Part of a small language model's weights: 4 heads of 32, vocabulary 2048.
Each number is 128 + 32 x the weight over its row's rms, rounded and kept within 0 to 255. Layers, rows and columns count from 0. Numbers have three digits each. The size before them is the row's rms in percent of the matrix's.

# layer 4 MLP up, 384x128, rms 0.282, rows 328-383, columns 0-63
097:142063155117082112150125089082148174103112093152144148051131164172126125094113100175109123139127159128137143119118095082052162180119161151120142142171111170126124157123150109107109151191112126
106:120108142171123153133121142116065087137127110104165173193159035114169137129137167120076140141181172162145121118069110170132119169087131098117096119072131124135114197108088132129129162132145094
093:125137193135075123152108075050122133132150152142098147108113158170102118128110098133117139089167142118140148129092165114159115089134110169166110185089150126113149154098127120138179076138065044
095:158100143145127116150127119137095130127073099104142167156163067117146126133118135062108122113186181104128185171191173132113155116134164161122168090064102099116064092140132122058116127087118158
091:118068111174106135115139142143146173165151164066157090167176059146153061176122095124073116105151144032120110109118084139178131120096115113116130134165104119129121130162073104118170121139154186
105:121145094178111154156102084210150129150130049149110125116131111173122099127124101123170126114135130173181147076110124131127138149086151148138123166149105099144126120089143172112145078108189086
103:147095113138112156105112141076150062114072117118182077071102142147177135205145056146095196168076152147088117170183126182100162102110125158071085166085118149112100090150115138121171172205135103
092:142180197107092141151092085180155129040125146125155155140097148150071153182091142076115085094079139111156155089148139126097115117141103166092121112106163165113105101100164154106129148110043073
100:120095112146138101137109153124079124142107133114113163136125122094089197075144062091142133153141120151212139135147077137138182143108135125098133109201175051127122129139131146106094168129153113
102:177151163130148098147112126080170129154142089095150176142130184160109156111189112187112063085163102132133181183155132115092081089141097152117121123149112108163157099137098076123141110110124143
093:141105166108147091140179150178128163083063109120137119139122170169096072076103076103136136106156154147169163100142127086126123091186119101113131085113131132086173158141146182103095091153172129
099:203154140099156131093143128105147121139125169099074188128152100111108104190124160126158138093094145156088135152097122144151162177118130154126123146134128167218116087166083101105058083171147138
095:171103105140129117120099149150067145062105092152166118144111194146143132066094098129135150162150132158164158124147140132125127078146094156170128183154095072083100090067082165138084214136126123
100:141106139081156110117155125121123125133083160130113134099116152178120101176098092187175147144156198132133088124109125163131102120151073080137120202154109192115100169094102169158130169154147098
086:154117130189135224116147096177084180144112145086104104142122105167164134196109150068092115126160105066154119100136180135153125164116177116118077114125129104151142097100127175137113174159143128
101:189086153080106102140157161106142136103048147143143175137132167145071111134110113171104115112171080136034124095176088101129134076107127141165133130156132111090147095137141137136165149152192133
105:122135087088186084080099095125111082127140137173162113152166138120136140123113094171154143041125122148122175083049099193122136094138102108198167168146064089142109153159132150142149156077126143
124:159174086100123155207194111093178166106142108100185150081168112124116108099122120119185120128102150119078086067160098189094117101138146106133198157115107149131104116094173089072110114124040075
106:136143116190154149127124165164136165123113105109190140145110088100119114202137104148106150087169151122093104141128134098037179104096134127149151096094070120111181119126118153092089087109104118
103:101078143101171125170090116120103160171160084137132151159217167169108144072156130124132181097121113161158168122113120097127106124156166171113071160128104092099112086153094174099127120148150059
107:111125098108111120095135106105122129049125078132114127207096144130089056078081129143143099150117195130169107145133130127120162113136120081104154145124117191126141135146108128124138142099111154
101:174111079179167120133143141108097053111108186122085109130169119129129143133135119159134172105128194142091135076174096143065140055141168191086122200091096121093116129070087129110113177132106075
129:195110113166147177146168114103106156082119139074146111111168092177055177108115087091158139130055183112103188151077145111113129137076121112093170108104188110167143126144131159093226126164101094
093:178162150098108125152103176143108098134125106111170121104114069120148100151143123129145079152128164153193134124127092094078062091120172081100177108076186127088123130105076110161140191194143138
103:111158111188102124093123038090109103093136150070138155127126089130069129145124153134117121150113135102125123143132103183160106139152137110164056137117116150181133196128196133064111083152088106
109:148105054108125136131058140109141147208078174148124200172143124113135113122159113124137136114145076102134116130115103072127177171116133132071150161133101095110098010116114159124169069153172093
096:148126171099098123179096100099113125088109152112156138152142146086125114175119094087137146082117174171079124094115135124101076097123207150188134174166129131050161114065086128124157136157120135
107:144176133088094128079088060171131145084108074136164142158148129199133133087180150103147123144132122181132137131153078119101097144151105150166136102152118116131097165103131171121206152110093130
113:173174139136088056080131072108110099114093136088097123170150118147140124098083121159179107176140166177157149157083137163096044100114125086150115148192132085188146163115135143132085099147119190
100:102109134170183142134104200087080115140097169120132141147122091119146168111124108104138125090128103133103126142148109099129121112092135116162049119141114117180101117137114139163162108106120149
098:166103117112108111089111107110109168126132125141085127122100127048183226115163191123100081117155115104114171152092152081114169150136180093086134120151172100161124110156105191066156140134093122
092:111126116145124143180124104172116166128101045105131118135107143162153133081174129158105115113182171192130154124115151085139126145065126106155111068173085159161133141128176123154147119172073072
103:107082077079120107112164076134168155081076119112152151164092156088154106183185090086095081184085150135167115136080158161144114123171161095153161163163146116110090121109120135141183141134116146
092:150137095156125160117046164101075180080070151099104084087081156123129147194102159100148151133118185157121144114100105182087167129099154116149079142134143162120076150157081105129113175193143167
104:157156125087145089087130158135136115130155147182141147127091110174157125142149144107128120114081168174176133093122101131110129100108108106177122112088130123174147109102098224054104059159137094
103:115058137147112116146117092188122127145176147118152111112122141084156083135142061109201126167081133093150167105145141118061131194070139160147179198186113106145128133117119142143100141064063115
099:114137125116176122150163114086109153097115187107114101053176112166116113133151104105148131120175093115093118171122084169137152159110081051156160164073078195101084124106164126128132155209095086
103:153110187077075047085123107145118123096166091125150135136140143132067145200096062155127162151104180108138151157161064115124097144154074145167136103096136112183068122074127105136101070158141130
104:109105210101076126089113122132148226124126141167109130142131097146180116131097137096156103118135202132209119097184129125105128146113125100110135189165124150124164132071122160160129081164127092
100:164099090119106130091126083166105146094160096150167131173142132145100124092124086075164078174170143094101147170145164168106136093076144050093099117184116124133070132097143160210159189102149121
096:161111164119112071144127171092161107080110136167133084174152107121102122124210172089142127089151141137166103083098127149124099111106076123131154129145064137110178136102132107116156169169130136
097:117114075110158155093102129130174083128123100137094111124156079152147136140073145157140149099097152102148152094089078162087171151114146145162126176099170060112138115158124182169153170135100183
101:210129176124168066145154138122136119148101107131138173156099159147126147110129158132149148171151134125130141154146133146097080146140095111138148115094124128137105073136080081128112141127059061
108:133081092132104123162138151092112139132098096171155204106160110161086144094173186119200105086126176058135109110132118181160119151140117159162133138087160144145090120112101146085122141136085168
105:151142200131101079129059091144130124116117127131157138133130158065134129129091163140085058172148134153095146046138077162096154186177144116169095156132129140088158123125126099091149146131076130
105:139104195120151127102146132144111117136108107095119155170172104186153138089177135108170149145105093111142101152151120104157129134144113058135149112107108159110142197173120082153137122063124112
097:208092087106118094118139128112145107168142110125101111165111132155123124148168143140115162094123172173105161120165127117129129107084126086141203165130148073114106149195152089113131137167118107
101:131153142091157125109097150098187147125103135132153148106088107136126133148136147121092103172123139064095097182108165129079179115156086116140162141078082148139090154167110173112113108159134133
097:140084093156168107109191176105151099180167096140136117180141134147175173134142102107139123130111129118131108141130136139146104119060172141119100154144120132124186211133082140094151097127171137
097:139113131056095136217092089147210108093154170126160159154129112154143132132163100078080102096149111103107138136150145098116107157092112157090140134153168123113085134106159133120113088108149100
099:137128146097152065108128101136119120137159076107166131099069094128142181145128126168108128145128054130159190090106072127121161172057115146156159176123166168152139165156125123144102156091116142
101:160144107134100133126122174138182098175092151093104146115197150130074130092069073138134106166109107084142149139070107149136159144111131190155155116090080103169080085129097192142119130122084078
099:147161138084074125103147166129125132219103130094132164135119137152133069108162111097117119155110104154115184121110146131111137099103140123159132105155173174162135067130129160152111161135130140
098:090126161119145110130124118155090087161117134103185145141093121147135093066130156109156169148136133155129111083174116184164127111164174137207190108129085159075118119107149155124136121104108134
093:134137127142113136157161083159148069133159133137171065105122140139196149144129095156161126114135137112144145085146113120136120094100184152163137167113110135120127133205142117115159113131160116
098:191114125068083091070083147145134103151135120174089153149119110135117168161096164099171073175137089121161152207148158121114165076142120108118137098135102110177122107142084202168172162105135155
# layer 4 MLP down (transposed), 384x128, rms 0.353, rows 328-383, columns 0-63
091:190169115121137143127152132159072128127112122094137107140130112113094159186139138112146124117149151115116161124112126153141076079087153110108099114100211074180063130123135087178123158159116137
111:130129137118156165083188139187111140154077104128231173142110129088131153078156121105122098104094115176165076122147130179074191137114177139150110149145149145105149145065117078111119095196130084
090:110088110128094077054145146134062144148148075080183094109108150195111185147061154098161165116174117146158210110077139107111151128117136110108154085086166138131135150178099123081106147140135159
086:160146143109161107105140092140076072148108093136135119152091171144163142116134102166072051136186097092065110128074148095130125129115109143147102171199090104160137067098160165132138151170189165
090:139129143156122146076117062147103186106131176107076131136142097203091155142126102088038147169107147124138128107129048140116138204117135131096149152151116177073179164147180128112126147105072143
110:108130170153137096102083145122111147127162124157090108140181107069146155158084194193130133118125099111141163178120118154136157124100150162124109198123129111126130130148105070153168187105148125
104:101155142045120090204144183146096112071179145134115141125145091102172171106111148128136097085125168119141144159127087093105124098135132149115113209137126126139133190089092110181125077134112162
084:178109108138076151087043103146125110172122139140185141139103105190116124067144092154118079128135164141148144103131106128034181169109080190205117089122096195111125089133157151144150137050135067
098:169092068144123112100159154139129106086178038175065116137123151136142170084112118109094152159113109083148101097143073160122178165143130111081186093139134106144155155091138084117088121147100115
112:140073109095136149149107145108137098209139134115182144177164190116129149113169184070156142046086124155100148156102097120081131117114112134163156119082117131153062135117090116122096106197133153
098:144132104123137110076137180139138097130110179134159118138104145123110162140186240142120151145145156144107139135132117186129156095102163133052142103082106086159135022184123150130159111066172087
103:111115143150137126145136133132140106162150132091117181127100169104125174149107091152084097165085141163102139181142128133133088117114127145121145089103180140164098112075142096104177184062127160
080:168162139104154128148120163116125094101126105115079146150106130121080164167122131124092135111097114133144124133087084199134155164205200083185116148175099152100098144144099097113120115163066093
107:151091116126117116216163170149117106102166151142094083143148058159137148151137111163112056132071079182115162124161089128131161127071165118079105151160092092115099115108142120124184113109152140
079:185130145116116126122095075110201158161126200107158130145157131126086117141217138122136133087126116165091169132105025108098098104067096166132151145153099095118143077148118123143085144097104109
110:114086087160150142153150143095110160118110206152035147149155100146109083146167117075111134074143110096138048111108114164117186161149139188173113159168089103094145131165133133118119107150143128
111:099139127082177148145132129187147117145121154133066143145128108121150151119198139089127127139131111108125166164080170058136158122127166145108110157145137113119154142153103074156185128122152130
123:135221123073125107144098138137215178084146129160185131135093158075122138146159125170168136152111159062108150058049087129143157136095092111144178167178129110146127160147162170082107113170076070
097:134188100126133141131075174092071129170108161151244096080127141116128056150118101176071101107105155145132130155166123136106103124145140146114120104164230122156132113153090084101154120126138141
113:121168139130094158171143163156122233168136077166112072041132115120101162176122122110124120135103153094158116167134136159196158159149173154166087067110191143110133099122126099122152120185118145
108:097181101119166103128137134088052077102152134087123166188121046155122126140125038126145177164133090112122120180176092134150137110116045141092161185156105197126124107096121154120112132101178107
105:138164163112181124125130143059089167128097045106125135143158120115145118166064137145125145125191149131116165163135097101123202090143097103149143083122147125125232130052187183146107151081143144
114:135103113155134141124114115184134158156095137092249099137156089089094120113131130134089155168073164115115151101130095116131190148157089166203111093107137157107169188118100095118141149087168071
094:127182111121111127078146168154099148167150128167090152113170100137154124177114172162172154154126165059142196117110073158063163114156102131124088146112121103162155180113159083153098068070122110
099:161111058127113106151098151094143110145180166177100186134135131147081135147163146123112079190124139078125135138127129153087104164157175084191114128127070143156108119104144099092112114077060121
110:145127116129169138135141184142103085098108171179123123145132086151166141089153102134183110114101132100099162116130143101152158096088103117111116129107105113134029138113164107144111159171101128
100:120121092158131140093120133146134089139106167158084169093161124160108154074096031141160102171143175159156140085118135155156140096116126115138153067150103140075149090107171124148085077135133155
099:170132151083104105125093123166134148138079103065131133116160127145098117204075151125143090146121114208120095168114178113126118127132101205100109143161127172128122141108129170164135125120142148
120:133135171139060098144120108122159101137115141150114158160139144149111139068073103150140131116059126111153082100149108121154127096163054126169117150163041122130141131161102124144147099155087155
106:161092066138130084136155096181148131076144090139091120149156135166148086086134167082164147176148124127159161089172187142141130181168185127152106154128095106113170114152129119107095090148138142
088:104126119018117104151091201152114189119154094161137173155153129137108143164139112165129064121138168099129104154144132134106108097182099092132151141106095128111119147112117036123114128182168056
094:153128134157119121146148109136255078134160135198073116158121093127159126145147099124127148148135099143149115201117099166157108109151104139115094141138159142130094152182086118084163122149111109
090:073160117128126121137149144119117202124112152080213128121123133120154141196196084135150157125098135147155136165086092152107147157154139149130093087102098122177101120117030150126124091140067113
087:157161169110131119136064147111134224095120176117118220131073133151134113185112166123168083134114121131144056102122111076132152135134139083094128144121149154151112120119242118102146160148085062
109:162129090152140129095144127155146106159096038140121084101166110164132118120190158133079153128066111069124133103142074039141144121173138183169171132118119136156249128170126101110097118115138091
104:142124115114154130188123127127137143071154056119164070058153128152078143186098115143099118211069139131101126119100133159161073115183130102105107171180124105066101128118160126070159173099189131
100:098133073135129099144225136118080101117135149243149107117097114143095150170136103097146122114124118118138172104063141136128134103142143158131107170191152171117117129138125150083147098131109178
100:126107171112147129159139122100137108071125023128101102165138115102109096096146101160128134158169131143120059140079169148142161113124064203118103083138144103146189162094112086096200191098124190
104:138165116172135157136124048097118115161138139074106111119144084150157092159119087119129192116180183163099140122133133163131136120096071138085156156119173097142130102123150181146100080078172121
097:135170136141127174140071115123166138161133091093107092194108087097137155145118140101210156145056124112161094079065109135123139129125156148170102111149076116182129146175179100105160091120184150
095:131156164193097101175116118111095134124142118129162108133145132098046086122105112181155134100171172124086131150130146118191091049111069128073049131141121101106119145158094188119101142082172121
101:126133124146135107066131114081094149136131125085090146136115104128097132103162105145122153095117146173095167218142110112163049093177118104131135109084115109146094113095039171188133094114159155
103:147125122146068134194150078126215139079112117118111093104049173109123126174111099158116080189112145078171158164124145131173096161162202105070110126146134094097160144124104112093127110089092094
110:119157137166162143123131085137108165110125136180138201111183078086069108154164155113115096104150106134167169126135071210140092135080116085138092115111187105162106109133093173209135165161130114
091:086127093079190163136106188165086108107188138190077161101178102128168134129111154111144184101151146156053123166115141138177047099109137144122138133142106132162188158141057089132078081170147136
105:122108118166114108097160181125085162047162141129132147101136149121117098046138108143126120165146163152133181118095094127104139082158093063040225134126146140117126178096163087155136168125164063
094:144182136109113183164153124131097120151136084078207052133152130150114078101055114133069171145109121106138143136132111126125152154197146141108100126102127175103166129089121182155156165072131155
106:119082105118090135129136152169098171168118115148129131170075161136061111141164103121120100143121159109156134180148084133134122147110103139063062102107133117143147141151107135072098104160168098
087:178118133094080169116123121129126146135112101136161106120132155129139094093191097136056106054166155128132147110082133123062156114152130159076105136110122184052095126101146123144183175122183111
096:101124182139099097139191114092125098127203185115092169134126080138134086131110119138111148119153111112126103147139134091177142156175092147102092150126133141144080118142094088102143095068103119
101:134134136119182166124097167122121125086074025052096086119140084167123077071055112088143195068144158121072119090114111124102148101166099182127138138146184165104133121133123162125169099090129151
110:130142130136130091135155130080155146111100152091164144158109066169198091161103088113154101114153156129125138128092112107114062166128116141134103048106188103101197165138141127185123095131082149
088:140128136089106083158108110086157181125199163138127172151097168132131154133113161094216140119141135132176151139132141137070141146107077088135141231107086159126123116115128038092116139134122096
095:105135073105121142086120194141111143106087150099116140115155159172118120184143108075110174106080092170118155167102149083141060147173133057127116103134159145135048085175151202133147144123139103
096:096107130168127172131152148122054091087118124076103093130156071181147101103169111152148133164049142067134098103103163165139109122135089154102109201136138076130074091131176129122141110138123105
106:114075082173113149137170099138136125105170125208067105141145123121121053115041177147172128117118187121079155110177114110111120118118082126130150186126104116111137111100146130147153149091135146